config = dict(
    init='uniform',
    grad_clip=1.0,
    decay_shape='linear',
    steps=5964,
)
Each number is 500 + 25 x the weight over its row's rms, rounded and kept within 0 to 999. Layers, rows and columns count from 0. Numbers have three digits each. The size before them is the row's rms in percent of the matrix's.

# layer 10 MLP up, 1344x256, rms 0.185, rows 399-470, columns 192-255
091:476507486484534477517497475466490467504498459510504473537486478477506494507496501497487474470566491503505514475521456446539479516510497511480471525519463476482494515485500497514557496479486483
101:483502486495552527488484527484478521500490525482482492507488514494499459489474516479489504474487462484505545507493485509501484485470483522505490505467566487508557479511476515517551518508539538
098:511474478529516460513490503523509505486496510500525494530490486501492499521464545510535496499486498489520507522519487476507501506513466522509524437522523455467526497437496470454482508504516501
097:533528467511459488507552503472493505470538462470484468538540514451490470472501492541518551522551475480515471504470504448490496472501529506467530497485493552509526495527497503492481515527479496
098:518507514482503519485489478510508474548437484492527498456538510507485517465498529500471506510480468502494494516523507492554502495536544527468475497503480474497530439481481492495511487485515499
095:486544524510524474469526559531519495462459465553502501480483505476468520516507497449538472512502452513489478499457512510501467495482527521477481478530527498485508507458518533520496489505452502
100:499501521500557492474491476489504500501522516486501472450473496521513529480489528469503479533512522500561485501507468468519524477517530473465496539486482513498502504473497449484494499448524475
093:518538492481540498513492488498473503513519536516468461489501516454514512527510492516481463504537520526491477469460521428450511501498516507497506494511470499529458496469483516487465531495495530
097:460519514503497524502498509495500436456527483521478548503522469471480482511548504511533535526521488520508490536493486502501477468523505458471479448500546467518486486518493476530570514540523515
091:519482520471511502497497498470484489499485524466566499460469543505518487466520503504510513445516479507488533514498480527499507508518478493491518497491468518513490490479522481524469462514512483
094:519510470471535488477486557487485518514455457501475529557468535533559552531489450498478477484442543509464508479498529491526513473505496492462478464498466497546490551468495480521465495485497514
106:493513503495543490508515487505471473457467467500527492499478500523517494426510509503509472482547508499531529479498485463495515451519508517486520463489477478528467500503514527477562475481552530
094:500477501468461516480478460518499491521505480496501507447509505498482491512494479496515508477498507489486502492491473485453469477497506546515508486541483453489524489510487492467510467479531555
097:507483529523467522509458510476499493479507514497458530494467510496484518493506482561487496506505491486519497534523502507518490501512519524502488472501472480464536537484529497523520477503500539
105:488506501501499514503533488536520467487515455470463505480512554500466501468478516524487475469500505491509513499506502488494504510497502547471511480519506516485525475478464568522483515495490467
093:512519518494510504527519492505520478525541528517473507522467518500500501481486489532488487497529502472462465526473503516475517436501513495490500524521486509490509442522478508474512455496513472
100:478524560476458509541517520501525553483508481485523508484510461492548488555531524549525451518515482491473532498527489468502497477517537530520479554537530520499504465480513525519486476515524512
099:545528500504516462490466552500462492529484537476483491475510499478500501536517522518520483515511524465495524508523472492494479488499512484459485507528490491502499500517469507504485477477449487
092:464489521523507462542492460492499501496465495513456485530599518500468469501474543479540511501515515498485487489503483514529469517498499539514495486506477450505487538481534491497524489494486480
101:496527540525498454515490458500494519478504485484495513505500499498545536493478460510504503508431496496485504517497516544543483497515489449496464487469561535505505529509497475480540534477470505
099:521488538520539492509508474529522466499473467513458482484543451462492469507494518431508533496514465490532518506506491553480500468500517467484497504516466512494512483482483491508483520487448519
103:496508480527503497449495468477497538480484488491475525510495483502504520501466466511500468489487491492497504485506506523507483515470526473496559503540492441537459523537493451522529505510480490
101:480482511503492509456516495469511449473493478472463489470483526485477544528500468499501527486536525448513472459498497511440498532476521479477465515506519506487503511516500527450504491528508470
100:502510499522471506544510499524499496511485506529490501510532492497540519460507529470487532570517511497485524461525514515496524536482462583516492509527456542485503541515536445552526521470531519
101:497508460484516468552498517491469498501544472446537484490502501540513483485559503480503468515526519505504538544473487517491495504466474477474527480518472478510530496523466513502534531496503510
103:484490469510540517517478557467463477482493453474515523471515485544511505503518508500495490442457538506445467494474487497494524501508501559503509481488468502505499509516488526538472523491551467
101:472532499508520512478454504517515520521502443525479474502525481477553510520490509516516503443544497503486488484524527516526554496509463458491516506531501506489510488500464528485476500562472441
096:492513530416552482456557487466447542499513489488497527477491539546515528508503528545481437509541494480472490524529509505515514464488523509542479480510472507492493509519547479526523501480494501
095:502476552512518501499502459456488514503442488503498466447541555469508512523518450472524511513470508488493535539510535475486537508499527543469489505457480505514499504490502470483470516507476501
093:468494480486484496501506490469537531499509500505539489501479464513507515502529478502490522499505566487565523504504485495510488474519459461483510495511501494439522473446507464519494573492505481
095:504520469524455501485509516464513541525508546496452510467510478513528488495525451518511500484508497501512503517516524529488518475494447511500534491491483561486518532464487545500489512485524492
100:480545489504551526470480501448487543535507522474480470489499487482528433502443519502496527476496446508506491469474521494477476492461505520488510460511535505487490537517458514522534546471513519
093:503537497518470537473494444468534489480488538457485544471524528490526465492516506490505497510482552500554524509438516510490487523466514507490449511517450521520506498513521457505480528516494507
098:481525507524514474477474508509484507467461495490503490489496478517505508539478475526494477496491517498461520558511501528486515509503488490525483543518490509481444526471465488563490536502471523
095:509487477520449481512502484527511508494460518531497506531440520479542463473531469494503479506457456543511466482483574513487528505494532460485509537501500537519541486527486496532521517532506544
097:483419458470534501514524519518480485482494500562522495482510517473537531535472511497519516495522480493488507525518457461500441522486480547488492538536518506517469519543547495498469509529479519
103:501507500506516514503482534547467507502485473492456498510491515487505500500475494508483520523482491535506521514533485505469517517451486475481476486506448564540488489495552499490490474488504492
097:477522488516511511516473528494507523468472488489477504513455490488493446454491469555506477506446488489527492503558471511497521537485472450538515515504523527524483493464516499503498479554473522
098:505459462507503499573515488503500483542484490507482489495503491478548511508481495503507551491542466482483523496501527501536471500532501459482523488425509526475505514510467512471483460479537474
105:493475533511457511564490557519478470499500505553531434486488492506466496526519485490491495488522509497560519546505504491447502481481485499547506521486491506496504469477505482471525505515463552
091:486529441504478530521481528508494479489489516565505465525501521565497519445488511553513504488502504474514496502512490508525525502525501475500467477545526511527509508450498458483523492506505502
092:507498485499482499465512501483530516522546506471484482483470527492512469489532473462466531493462517529526514468478513490505488474511525506509510480504434501474501502490455507500483474485478491
091:494508482495499507495520474507493519505515482544524513504483510524494546527528523479482546547497475469506498527526465519518516491505493499467480543505429500521467501514466488506491489501480516
106:533512478438478534496508525528507529493469456501522519538505470511517533505502504507471481507462520474492514513511462478494530509456568497556461512512504555516487529528485541490505460477496508
100:488517475467532484520499518530547461480501490503498523514531496487529487492501501446488502506522513468494521570502490515529519530502518511525472538496492513447492498503428538509486491485516496
102:461530557497525480537526534464473501516537533494517532540557493458528521509482506508515486485543490493506498507505508506500520562460480509492459467491502464462479498510483526462489438503483538
096:493507447531506534493473510505542487490483448567496521488495532498507452491527484484558519487514517474478467535526486537479531546492502481499507534474490538521515519497509475529518481468501522
101:502523491502501487496477493507475513484541526520481485496502512493430516500526483505509492493509486527537496495517469509492470523465495524578545494495480528494510489525510495509518516488482481
098:498492524541483507479521465472490477513471518502485481543468513527542484482491502502506471503469511497519481512525528468512520507498514499506517525470502514511501551478503537472538485497531507
100:478501508510544515491501489496467543480449508488467488506474535525523451485496441521542473460506522504451535459537494491460523557478539533525498505489525501444508483518505505496513476490512528
099:468510537527522526533475534513444508532473462510509512489472487472483530527508502523507531501459483473504527515475475505504529532507504539505539524461491476491499485480496517471494506486474547
103:509501469494493464496485529470509521542544465477509469520518549479487495530468488500494497502497491487507524526484531499483487477506516552459529514503519492464470497526487488475531499501535539
101:512498504467449482523478488479490494496515471526494495484524507509495514499522534496495508469495516482506509523500461491458490536518502463481534484499507449551493489434508459472500507459491507
102:498500504493483502495550498528475504506464469443482540509536456496552530540494482516494510503503499502480520537474517505517465526504538485495543537498494499502492486507530523494492532504495500
100:503490508509492531507472529508552512462533576554506476534498518503516462442507454533473440518505520476510492483525478532486503500478492528503481526490531508506535532508450448488491507524504453
100:494484498432489502503476497480538471456528502530520467499511477544493492487518513493516497498503517476501446439484506498496508502505509509499494532520475476489480486469547536510490472501523507
106:564497519507509513533478463502504500572482509475516485519534430450501474483518478459503523526442479471496502511502499498482501485464478470538512481493494466470520511481561502470531521518492511
098:473470505515496493495482487533512474548503496485480493505454494478456469514492524516485508540498486478524523480506522502475484460472498491547509513496525474464520544467485500529484489489474534
102:500521494489476482461479444514508505481480542488486525514489514501498479442501501531508503483448477486457507482481508499500511531497491433503476497513497512519503528506524502527500488480512519
106:488514555520500488504489529529500492528478485513488468537535492468499516493501527458480527465497520502496515526538548523457491508529499499482497486505490496511499494486523462477535492466498467
106:505492466474548451520522482502492478527513523491479500506523477483459473558478496473463494501507484459478486537492508487480455483516524504509542504513485527471508486478515472495498483508507512
102:533502535508505487537447460502453501519523469527544510483532486477521508474490526515517486486451491519490502533504505458506518489511526546554551466504507535489504459539503450511495492489487562
126:497476483479487527493486502485480524523501496469508504553539511514498499472497565470483516516518472488513490476507463466487478513519501505461517475501511468467488503507496512469478507482472459
103:481514464475514492489538457490488502514508472503538526474546487494471572507497520475492482488492499510479503465513502542518459487569488533483524490483483528516535508553497536491529506499495547
095:456538536546536529502489522512491501502491506529512524489559535499453452532491537482489552479510488508510499470482519501466486487491482522517465530491479493475513506521508474465499525486473495
100:497551545527499525524498501493552492476517508509534479484509539467486519505491517524501516492523502463501502517554480469552487448481494513515469469507471479548487515491492493433477479482471499
100:485470521458480506500527516463511493519509499493488539509527514484537508493509540480496505455518485541489484508484500453508544511468488460526496492493495547470451519500489480497514466456495505
112:478493477521530487474520502519546495507518548530518489504473507498528510507478483477519523486513475452518469493492439492505467471478469549500534484502522510496463444531511518466471489476493509
099:510500514489495538510525475537499521491519454517475505469552511483501521504496505488536507524532527473511472489527490506497494474477490510479519519530472528485489471457448497506510515454473489
097:498515504510531507534456475501548493536482494497471499528500501521487511522487533491471536507518504484524462483495525484472563494526446468486538514487482516468458503499488485496479505487507517
100:462509523521523476516487489466499521470470494536504503533475495550494472531499450449504499478510521535521522514490508522469534496485501526494481499470498519487474479503535482518486523460458547
101:492497546496548483536507505478511530523515464499448497491472511506541505512476476502469539520498461496531530527496484443513496520526535496508494502511499469427526512514503550569483477522501462
# layer 10 MLP down (transposed), 1344x256, rms 0.183, rows 399-469, columns 192-255
103:517502540468542463489482517507491486543504498481491530460499477522536513527514550485502478520492423475472519514503522435493496487501544502528466503522528499457484495472487476469506554499510507
104:509511536466477501505493549540440461470489500525532490489454467511521497510549463489526506483491495481494456527467482486492517524517479449532471479506494474514470496474503490488499518484525514
102:525475477504486503489529540489518475481497512493498504501483529493496511551475523442489510532520497486539488488510509474537491537481494468528460477529524480481525510520464493484521512501503493
103:466530480517526482497544487498508530531491527494500464473495525508490531512507489505485464517548499485528488533483500512493498488534486468466450470475482527476513504438467466473534495453485495
102:563466533455468512494495521431497504493494502511526534497499505508481521516485529495502499483444484504472454453528484507489492526536489519491503497465518518529512537492466476488504458534506463
100:471502474467478474513490469523539508524501488531516504490512521481436522487489485534480465503473482487532460502494500542512514480507555498501467541507523507475497513486525541478533494469498496
102:451511521501500496475540518515530521469504515470498465477526467483502472526484493459517515466521493528549496491481493505527498488508478501517504497442526536479523529514492535522491531514455515
097:493496465464514525493521488503468456477501508516468541483462536489497503472455501474514450488506514486480525480536515514550458534524524481509498502468476454485482478479449516480466500474519532
103:486496471533462509493549544475492481512492469517470523490488526511498462504492490492495478481472505480480491513524549509503526519505535477497504502535522495555518535489494494477502518487507497
090:462520493498522497437481476471500494480495483495517521500492501464571543495481465518556496513518506528497495517491530511476490481497506493484489523518527474500494528463493516482493513481505507
098:532514492479475528563492489465487486524481530499503460467533502533502469486497509513501505511507486534473477474539501544501513502468492510476473523520478496462492496461491478490531517456494509
105:513523491517458532511526542504448491538508529521517487507533469489446518447544470527520501519534448524487464522475541485486465499530476503529467448526507460506498489501512523514509499504479526
100:525488566517473476492506499538478513457530486528468526520488483542516495518484513496474525494524478489485430514493520490485543503518535479512480510485470493501518540511478537482523501514511492
101:535518483508469506498439446544478534372524477520484465497521509520543519548491489512483495527527496509453512478491472477502496482500513555489489516483550515471494488483487494503539498487505509
104:463500507511515486507474478479510500514526536519483518499445533501482502496510511498523528484506536545535471519510468480492498440484482530510494458472484453494557506519486467491481496534462499
097:454514493495466520485480516547507492509497485529474470508488466515506530529495513533531467517503548457488506513512498497520494513502509503485458450515509480492460494491483466536510487503526471
104:488523466522516495501495511495452434511522412504514519518494465516509508477506516488502509472515496517475471512549496490501532468486492521513483470515492496461506512548517497491473485493469468
098:474482491534496482490504521483510504477516498500486483560493534514534508501533521455523561477512473512493494532465519481539496490525505498507517508553518490528483515501490533480494467492490495
096:508534501485451496493519551498520501498501488488465493523489487502468511497512443497505494488549515510525515436479494522538483487484486492479533543517482551536496501449499513500476500505525506
102:484496480525492488527479495475494504524495502539460518503516533544497480511455454500503470538536508479519490494534526521523531498517482542473518507519486511533511564538489472518489479495529492
106:494482482508506496502493532487517494526511512500524462540500526493548458461498500495520446493510512541473486463475496527548513500546530489516511466527521505516473474513487524485501495526491492
102:466478503481506558503532485439517513545508478464482483503454494497546535508513488476507500457545511524469481487513517502511508542478491475476486524505504470501514546494495522518485496479559521
097:457507481521455511465477514484484505499492455545515512537492512460447475463496494468528516533485476511509520496529506492504471550514494492520514486474456510479506469490513509468513500499505523
104:482452529522486513509531488482494518508496513516456511504518537460491520447525568534492496506524533505477518488530477499452537476463470508479496538537508481548471438512532465480522500489509560
101:466470522460501500504464523483499502501489468502513529466544537514496495512509506439537531456488495470518472482464491539532522538445481522506515520487512503487509515498509537499480496479530464
102:507527499530470534508527502506496484489449523461560540517516534507519498493521466503492516501460521473521497503497472477486491484473529504493517461468464548525543503509520480513492467476495514
103:468473512521518544494496509513487484479484547520499486477584477476521468501490482484523523512505442512508458536480536489498486520510485457470518450527501432535463480520523505539523501501515507
097:531500531488523472487506489459495512484535507501472544481500488519532518504536506493495466499537487523462508484496514536506490507511523565489487507500522508472465550524532498494497511537500498
100:480519497516498514489495481528486483517465517467473525512510473504469518539507528503502489517445506537461543497500495471454503487476503484489499473560532467546506493501539528486482490556498483
100:504473512505450492495487520492463524512470505542496513488525518509489485531533529565487554516511539508486469462500497480531518499536460478481496488481510521448520436530492477492455493425503406
099:516530531485521503462512441474497486502546498533486527520503526491476492510526493473529461474495526494520472463492509494473471474526525499475492511448489504533509470512462502469470493480497533
105:460569466486487501477479489488513503484518477484481532490541558506489483490494469535528526513475520473480510515459531495519518513497554500495462472475483434504525487450478501510498485542474523
102:521485490487497532518473505577503486524489497490544450493500488498522461523486522502514515542500526507472512461523530520453512518526483517471481475552455524511505496521552482471505508510499503
103:513483511440469524489468516492521531519456491508513485483504522526532489530505534485465529484445487479506483525550530524514476481519490532466513481511505478511472536532477537524483462500504480
098:502545504497492529489462509503483479493519585506490464511484489491493508481528541491459480491481448454485471438535532513523499492469491526502483549530515493478507533479519474472488506483552488
099:486496494484526510553533481503499512500538541479451556527472501487524501554528458507529499537527540492471512526535505479517532530511516493502480521501530488529483503470470535542494494497513521
102:513496494461477535477494509440487526462491468477517493527488505492505492553516508499487518463466480497478503511532508491480500488522472549517505508457515482448484520486499473511476505500497477
100:510561501542500504493556506497503454491505489464504468520477483505458477549492537488546498479488533459477513445515510506493506474512501503483488509517457479510495501528481526486503498501476460
103:529518480459486494480484470513555470556520511480498570526502459509525480507469495554489519494484483500515488512466523520482475472494504495514527441514476550514499523506495547560479509478444501
105:501489462499487480511478509518475475478513525498500544462459494490512531518544506487517456494487488526465521504494488473457541489525496464530484502495485500483533484504495528529555477519504451
100:500489516528488489470466481459515470480507490509492473520510486514515469459534487493499488529560484529541496492516467539523498533495552551510522468485487478448519474541481538502493534474499494
099:497474469488530535505525485477486474479519520549543484534494503509492503501520549478495524496480527518536499487513457455483483466500525479520528563495509547497471514510471477521506492517441525
094:461513486487475517545500529523553495477497474516469483473495507522546517477457501501501503506492518476491490473512505494471490482504543485519493507478510515509465486525446541534502431492479469
110:522511521492479508482522557493548474532448498485427512533487493524522506506515496573503529485474489484511522498474483484501475530479508504532524500438549460544483509535501527498503487505480483
102:507486475489514499520481529451483516491471440503520460493523503493483518528425532502502527528482513533524505466474450508478515483486509557489496496510539477476491541519532545468522481487477504
101:457475517493484487528486480537470530547448450482537487468494554501506479500497460489528516487469520478496523485512521501502520489535527483509493530532492555488517495525506510496489537495498482
100:513467518482499471503524490526488514523542553482511528489462490514500480446505557529534501495514497518540493467511507491497510515484497473510484469476499498543458492503505480542457502527528515
100:544508512482490472480529489514490495555519489536539489483525536502486491503509454465514467504456493480486543483481475486498443492487484485452513537510489506440565507466497519489494513527470469
096:514512559507506474476480516484529503500472509537532510488506503518499480486518485487477497539462497476472505533492498534519471468524474509475500490572515513492459487488487458502484482530529492
093:526516550502514555522506471522512480523493469551493550532491505515479501512479475505532521500463513490494518535490494469491496480534496478482489457523467469508535513477489493507484550502486473
098:494494477503537493523485484471500524534481524529484493500509543476452539481503469543542493463499526477527539504464549491478474470506548552476521536505509514534510502541502528497545517543522500
102:480508502497502530556549486531531514450506542540511482532504456490492501474514508551497504492521491510483516518508457454568525451531557525506504545469519453532497485480502463482520509475485520
099:573496459476503551487488447542513488496475517531518540437489494471508486514496478482533503523500516552486525509489518503462520519498513521516499523462499482506512479509502501478490516522522488
097:499498465530496510490512521449518525536456507483488509536478537526492484498510475531516511512467449491538488500541496467478452492511523490496470501491469454534512489439493516452459484468501511
099:506486461536499511492488497503481468442495533504522495468520486526483523452533506506497480504527532470498538479526490542479545455486470524535528473477463503541476494437507508450525471445520529
104:479513486489529495526531502482472498489523485487506462464472502480439500513474477474469525469494453437481499516485501506480488524501538518514501468497485491489528460506523458543519455544521494
099:550508459497491512511520517536495541513522457502479537508470524455513482507482495481449505481457506460519488453543539518496458564504488505475499491436519509516513505488514466532500522499508482
101:473546480464478537504510522483491537500524503515504483458490445517515549492514528518503530551516446475499497522455545503500533504528500519463520489458476491515490489474489521504507511534520505
101:532501503511494451539518544499487527492454464504453493503494472518502488505469520509459517534534501481440500523511544555468496523492476505512520491502481462512506498557464491524536490515477517
107:549545475505471520507454519494537520547481477432491503487501515500519478505506521526473484507509536495509527507502485473498491469489514510483467510450475525472514471529517494522488505502501505
102:473487531437487450553506524487503481503483505452514517544516497492475482491510489476446510497524506534513476492502505514477510532533481490510461554490464531556492487481502485506524467459519480
099:456478488522453533470501462509515499535465456525512540521501554474514491501503501483482513515508457503511518515463504512517488454480500523497506474535476500457493485500511470478533477524528522
100:490497489498438517520434511478462488452551536488534492535467519443525531518523488496494534493498489499501496499488454519492471505463469523527529552480526498453507501493480473472537486534528501
100:493511513498495510497496492507493527528511479520496496462463496554512455468498496512504478524492477456507490504455552480495502518511507523504550495530470490513528551489505495475511502488496482
097:487528506514513484481470489513512516491504458505512504467530452467541537475529514514476515489502476502470518453514524499457504508505502485530478490482508509531507475463486526502483537503532503
099:462503516463485500498497499506523533418481508520485517497497510477538527486502536477441509493526462492484522454511511486477473502523490489469534463489484545515499513536509519465500496524471487
101:540482498508564531522495502524528469502496483475527537473522531490535552515494467509527540502508482516523495507481530497496485505579504514469517541462512520531480580473474474511521436499525473
108:523460513466468498506507468523505435525478514475498508508505473506523498557499503504487495517506515539464528486517506463510462453500537499519549510520513485506495489515533469495469514487504441
104:501489490467487499504564489538472435507520529506490499486492499501534470506518570508495481505498524544488545495527504462465554492473505502519482538486478489460508522532493506439504499544474522
099:484493537469523513449508515540482477525503519502515506531470486486509496561508509498480510499478549474538512481501509532531521456541533561476492487515484476486492509525463449491510483480503502
098:442444537471454484511503512560481496494506486522526507460475470477502469484516456491524516555465519522533499504503463520506484470476458492529487545551500474495526472517463470478529520511482488
# layer 10 MLP gate, 1344x256, rms 0.183, rows 400-470, columns 192-255
101:517469517514515461472443496460466499468484509528509494521490497532476458481517482487522512483489490493508516503475510521538523474514448527510485478526493511451518464538512468498509523512537498
100:469507491524512489468495482529573464480449555530520467550480525473548463546486508490505470545490520499492482499516461517460493507508514507553525511494520568474494494490520464545508549468516497
100:475482528543482499523509475526502538535506516539465445449488491526478505511540479520491515560532467495448478482472498457498463494504470507502482507481497489524478508498494460509447529537456479
099:528489497437510497505494520515449480520459492535510529519548482542515485495537499515502510480481524520532452496534526449504489549508482511480491489494479540518527497540506463451501495476551500
096:508504522509501492486527454501543523542515533486517488480497503559490486448510478536478561507515503530488531520452550530488509442487480535532493491513488499492478467493531514507469487504517528
100:441482513503509504530525563512505520468495530515498479468475499533503491530506531538508516529455547503523509522519456486492471512499502529490484477518459529494527492479501512519517515488490519
091:508504447502462478479544462505502494505526480540472501474540477474522530517490468534505463478540508457484497489540490494478514526501555522496487466487515463551483498470475554473506482536542449
100:530505552506495568507477469477532498520514561517482494489478480514561465488500491508490475495469458515480469478483504543498478460503467533502493524489508496538502529514486485491504480484493483
096:476500512523510497423483475487536523540504460530525477519457498495570535533468473529504562488513537511509463452497542505507499547522505493513489509504484461468488516523501504494506514478483474
100:469480527508497491493502554522496492562526524502459510449545518537499468542519483521472518501518482494477484460466477490501481514506498533482450468478489436484505497511472490497529518500494503
105:496453471502531487532545487510463462480490441538521451491519456505503534496506515488498503460527500501528503490438532475511498507539495515484507488523461538449476481493542481531534541516475526
099:503455506505512503503505469522507525543513490513509502530473500523457468494497532514533474492495512496510518490485432492497496491518537480550520482511531505461498505478491463487513523484487487
098:469512520506495480519504499504501469492514502504500529529462493517511489510453487504484520492496475472480492468511532499498505489480507520478492492516480495443494508514530507500472556503489515
098:484457526513486500517520552495518482478518509533461453489499516485500494478482511479544510482478481519436468497529505462465521493500474552508436478486495496493466478505476506539496519510478513
098:510489497469508476482498506519524494553510518486482506443509504535508489482472507510533503489505513542511509514489521506482451496507496513515484534512520511501500492523519459524504493498539514
097:527522523483495541491498495478509509517458476473488494490483494527507478519523528504495529520504491519498504526529493489475512504527524547487516499550517451502478471511497500464527503464523467
098:530491525555507487462464490522488501488500503548530500533561503493488457472504496479510434526528464471509525533528502537510528494520515487545506468495484495473473515490489489506464533525490527
087:544558498487502533472476519488507522511526474508532518502461456522527500528453436483545488487505512518513507479472495477474493513464470484511506500482513529486514470502506528469499473503489514
102:462493461527475529502460463485511498538483495478533494524510455500493530540492464496518519479477513510467518509496525512503527525479516453518515509467471471482499501516501483533505531527487492
101:525495467491496509499495460562492496513515521498547510499485535508512506471471458497487540482519573506509510474517496504501540480524462536482520507479500494518495533508487489495521482464481491
100:467497461467515506544510514492487469495539484516527459507490492517472501486512511518458569514529515496493441502454508485488531499521496485457525484507484496461499471458467521458496521486486487
093:510471514440547531498514516532487478475500505487489483522497477444464510512526460549544482502483498494499518491529509491501486523540505474507495485508482529488475502476495521485503508471527504
102:453495457520439494513516506476484484509517498501438542522532497480477473482495508533507483504528487459474518465480506474462602531486500483489484485491528509502516524515534504544556546484509467
100:491530496513503483514542503490505535456483482543521500528492529515492487524473483486474477492474528482505504501534512497502482485458527506518488457467486465465496467521519476493471547466501527
101:519472476479509521486497472532489453525522473500455482497515537511498498511520532562521523511516457531484501549475512492500528503518511491497501500475518473530518479545461470494480492500527495
102:483536505486533481501522513517467480522504534558514490520551505540506471507505456512482511472533480475471451531509508480515515505483479464474458521511511482500534509480530506521511511556494488
098:500467535505457460542501494530534494521460554502512525509534501533517519468501526510526486480530484536493525502510473546561517482486532489505478576495483512488471500499487469481462508479484517
099:488529487500508523465529459499529541520488537482526519498484481502533473492511498461488464482495525501515528460472502506507465483500512505491496507495525503502519481509478505534506446506460499
100:457483489460552480556489485522498472536499493503515498495497496504511491499473538474553519538454501482481482551488490538489490524502546487551532468504536516501488474500536522493475517501520498
101:523509503491490499533498514480563531487486506480505520504530546457489460529514462559502479453520535510497502485503504515566493528530459547536503525481526510481502513488521454526498464524492480
103:538494486484497510540496503503474440534524482526544473512510500539515445432532525477490424479484486520483495525528491501497525517478484514513508525520499509509469508506504467490508519479529481
091:475505485479478492509495473452559502485521454479461511501502526492492542528528507452495537468511487544504508542449491528522457520511481520511474512537513525481452509503484504553520504449461482
101:503484513526478498483491479516446426522537478536452514491485498498501514506483497490527518523512508481498479506507517453498499510510493493516480522548483506500476534539494469550495497510507523
099:490489512546531486487543483481524473469482481499474539518510517501505460496453537501539527511500456466512516478479519497529512486504503474496548515481498489497460490490454463517540521488472440
096:485511463485476499505492491478512508484527485478524541488475504488474503496468504507494479500470489514497555554506500473464501505509507536503467502550481495420474566507453488466504480505478523
103:473505499512547514517545502546470510469534489480488484526488468510507525501451488523495467504490502485566481496469541488548522472540485538497535486514540456518489532486506488472490528545481516
095:508514495501502509512506514515493495473528540465489508520548518485533510521490497491513433470482503511463535517450509499519471521522470525493516438548494469467526495531492495511488547472485473
098:531518495514466457530514513504524499462468491468458494514457494495514474548500482491530505512531450490506512528518492522535475510522508517517518496508520545533511496505454486517488474518517527
103:511523505492495437440554515467511540514481514532517534506484525465508500485498544514482503488557535540493503522474538495454451488509477474501533475502471477480521491500492510459516527511544488
098:515554520534516471490495462507510500473496468506517515473505506505523493491562508435452471508522513492488477553477464497507514511498503511485501495517472486481516462538482527521537509491492496
095:513469524519542476445463526497496565471487504475528513484525544517522477541538508551478504457522511537497465499457511521513521510500519547509446479517483523476514508534516456501495539497547500
094:531485478469502501553544492473505491525525473550495500483523513530509471470479512467462543451497522482518486490526496561540526466472586533518542492529532525526503539503465507450483507504522510
108:511469484489462519545559488537506521540503503469466536508525484489484501475534483475520503493510538527489489505499538472493484514513496474528494491532520514494493513492480465511502511518519518
103:510540479487478471505508539527479527550511494469493510512463519463536470539466484474494508544498512472507518520565481465474495497499511483476471483490526489525481555487514471482472483462490530
099:552507481544500488492516492458513477486491467479463489489517480488512532507499517520485471526489475520529456505500478465485477527455494498535520502495532474486477520475483484531491478494502510
095:552524482500520469494564494505448494495458496487475504486482511520483515470533489468533473562521526495517452469497560464442485491509523510476527498483502511487474509488526516495520530474507563
106:507484494497508514542496518517519499504543508508469520492519522516499545463510487546468539533532520495549488544501535476516500475500513539525511519501480512560485514478530482506537529486495504
101:458507533481502545505519495539521510505420494460471542500493526476503516472474485515478463516474527476470499524500523494503491506496516506507519515519485471506541487566437448512515536494507495
097:479485534478554518482527528524444526483460494536440454523473504510505470473526478481508491497511539500470527477498499539485466486464539458503461487503508524450477510511494522505530479465469521
098:456502518491513531492473478508482514533528470473479505511531481535489494525477515506510482473442519513480487469502514503520505518520490502551482520486508475500512496519487494480549512514495486
097:506492505527463563468507470508490459481500472480474537511519522499507475458534536518451471484469511447497534519490491481542501509527525513474544461516552531511501536523513535497518535541455525
097:484582492464483486503551498493508500550454492499497488482529513443470481531478474487512476478514514511494509505506532474486482524513535539533510532528422518484509499531513499505542525497473517
097:512510486505511459500505496492532521562534534532539526484444518521489495501504552521510517506511485463497489513512553482504500486450493540481485454492473465487515500476542504518470488504458497
094:502493501484470487436448477489467482521455497441484532510556518515491453509501510534527550490508497507561500527475511494575528532487461501528509482480459504493462520507507507488513510478454527
104:523508489467468526522479498514501496511484489522521461503482548541483489486465512498487495474470519485523486481536466567491510533511466549514478522505506470496492462451510560499516483488513479
100:490504526459507532460521496515470486545533489486448455472515506487480499479548474464463539526498528485529478521479477533493509491523539492482528510511516495471481511444539504483528512498503474
090:455517515531543506459486483536509454529516511479508488495512513506468501498497478516501499514475529520505521487516548506534485492450482495503508525526526491508485510496491499464536506510493473
103:459513552482467522500457501524508473529508500486485476537487489479460440504571467510488462464497522488516534521530473506525484502505514448530467482493504479436485472506504555491479521525496538
106:493482498513549448436462447507460485542525514509482500529487508453498482502504485493479493534468575494442527489499534513531476575476493529540497551539502514488502532487523518505499485499503499
098:456507527486488488463515445528494513517509484499500532467448534534522479503509506491495476511474465483512437487453497490496518538521501490489467509527479502503460499492491513502490480432477495
099:462529464471514486571498526524478496513503474555499490510558464507519490433548516497481523490505515546460424512473509503485487502508524478462562490457509489526502494526535501536551526516505538
116:455536509542534495486532488491493524483520502510464484489511527515476502520466452526531472494493491477506512498510511474528539515490527493492482456538519533520496503487486526509494517485549455
100:478510480529499457486517495508477510521479558506465481547438476478525509478505483540474504517512531465490500505552497523494506502438531497535485520484502494517506514475503474476511508486485470
094:492505500526501505455502525488444472506483527488488476477507519503528458475526485471521512517504513532487426530492527540493498493490444513530471472467503461501472466510482465520491509503475516
099:494503476484492498429508505524444468487555516468481462520486477495531497501517531489468510455473507550516521498520506493477474498486531463493476534468512500509484460506476495490533516482547455
099:455497481480534472500485507531512471494551507484509484483503508541502462525470495503508451533492537505524519524508499527460472529591514518504552513524498502519459508500531500493493510493492535
103:462490482509433542492481510480475479493484497486514527518520546491433504483469528551545551471453491515496470513541528499481531499517518507537484505491515452503535470524493464498518482467511499
103:494480538502495493536521481505470525496469528467484450511521468495487479494507479493517531462465493558523483561487468458517504490537549512506502520502509509449508471443474514474537510497510493
105:523479448529516510515485500465478483565496491500518493493497523476510481530470471507482536472518485505507486530468540496473510546516519530508465480508524491475513532496537534526515547457503475
097:523507497425471545486464493539541480557526504519520528477482479490471477528471508536501451511462522506440483517481501468467491497510468498502529505517501443499506546462470478460509488504484483
101:498531512462507519507533463478459489476489473517486513499515514453478469455458528505488526528475500474486531504460506476482500514475503514488503485480523463514489517484468503510517471515494516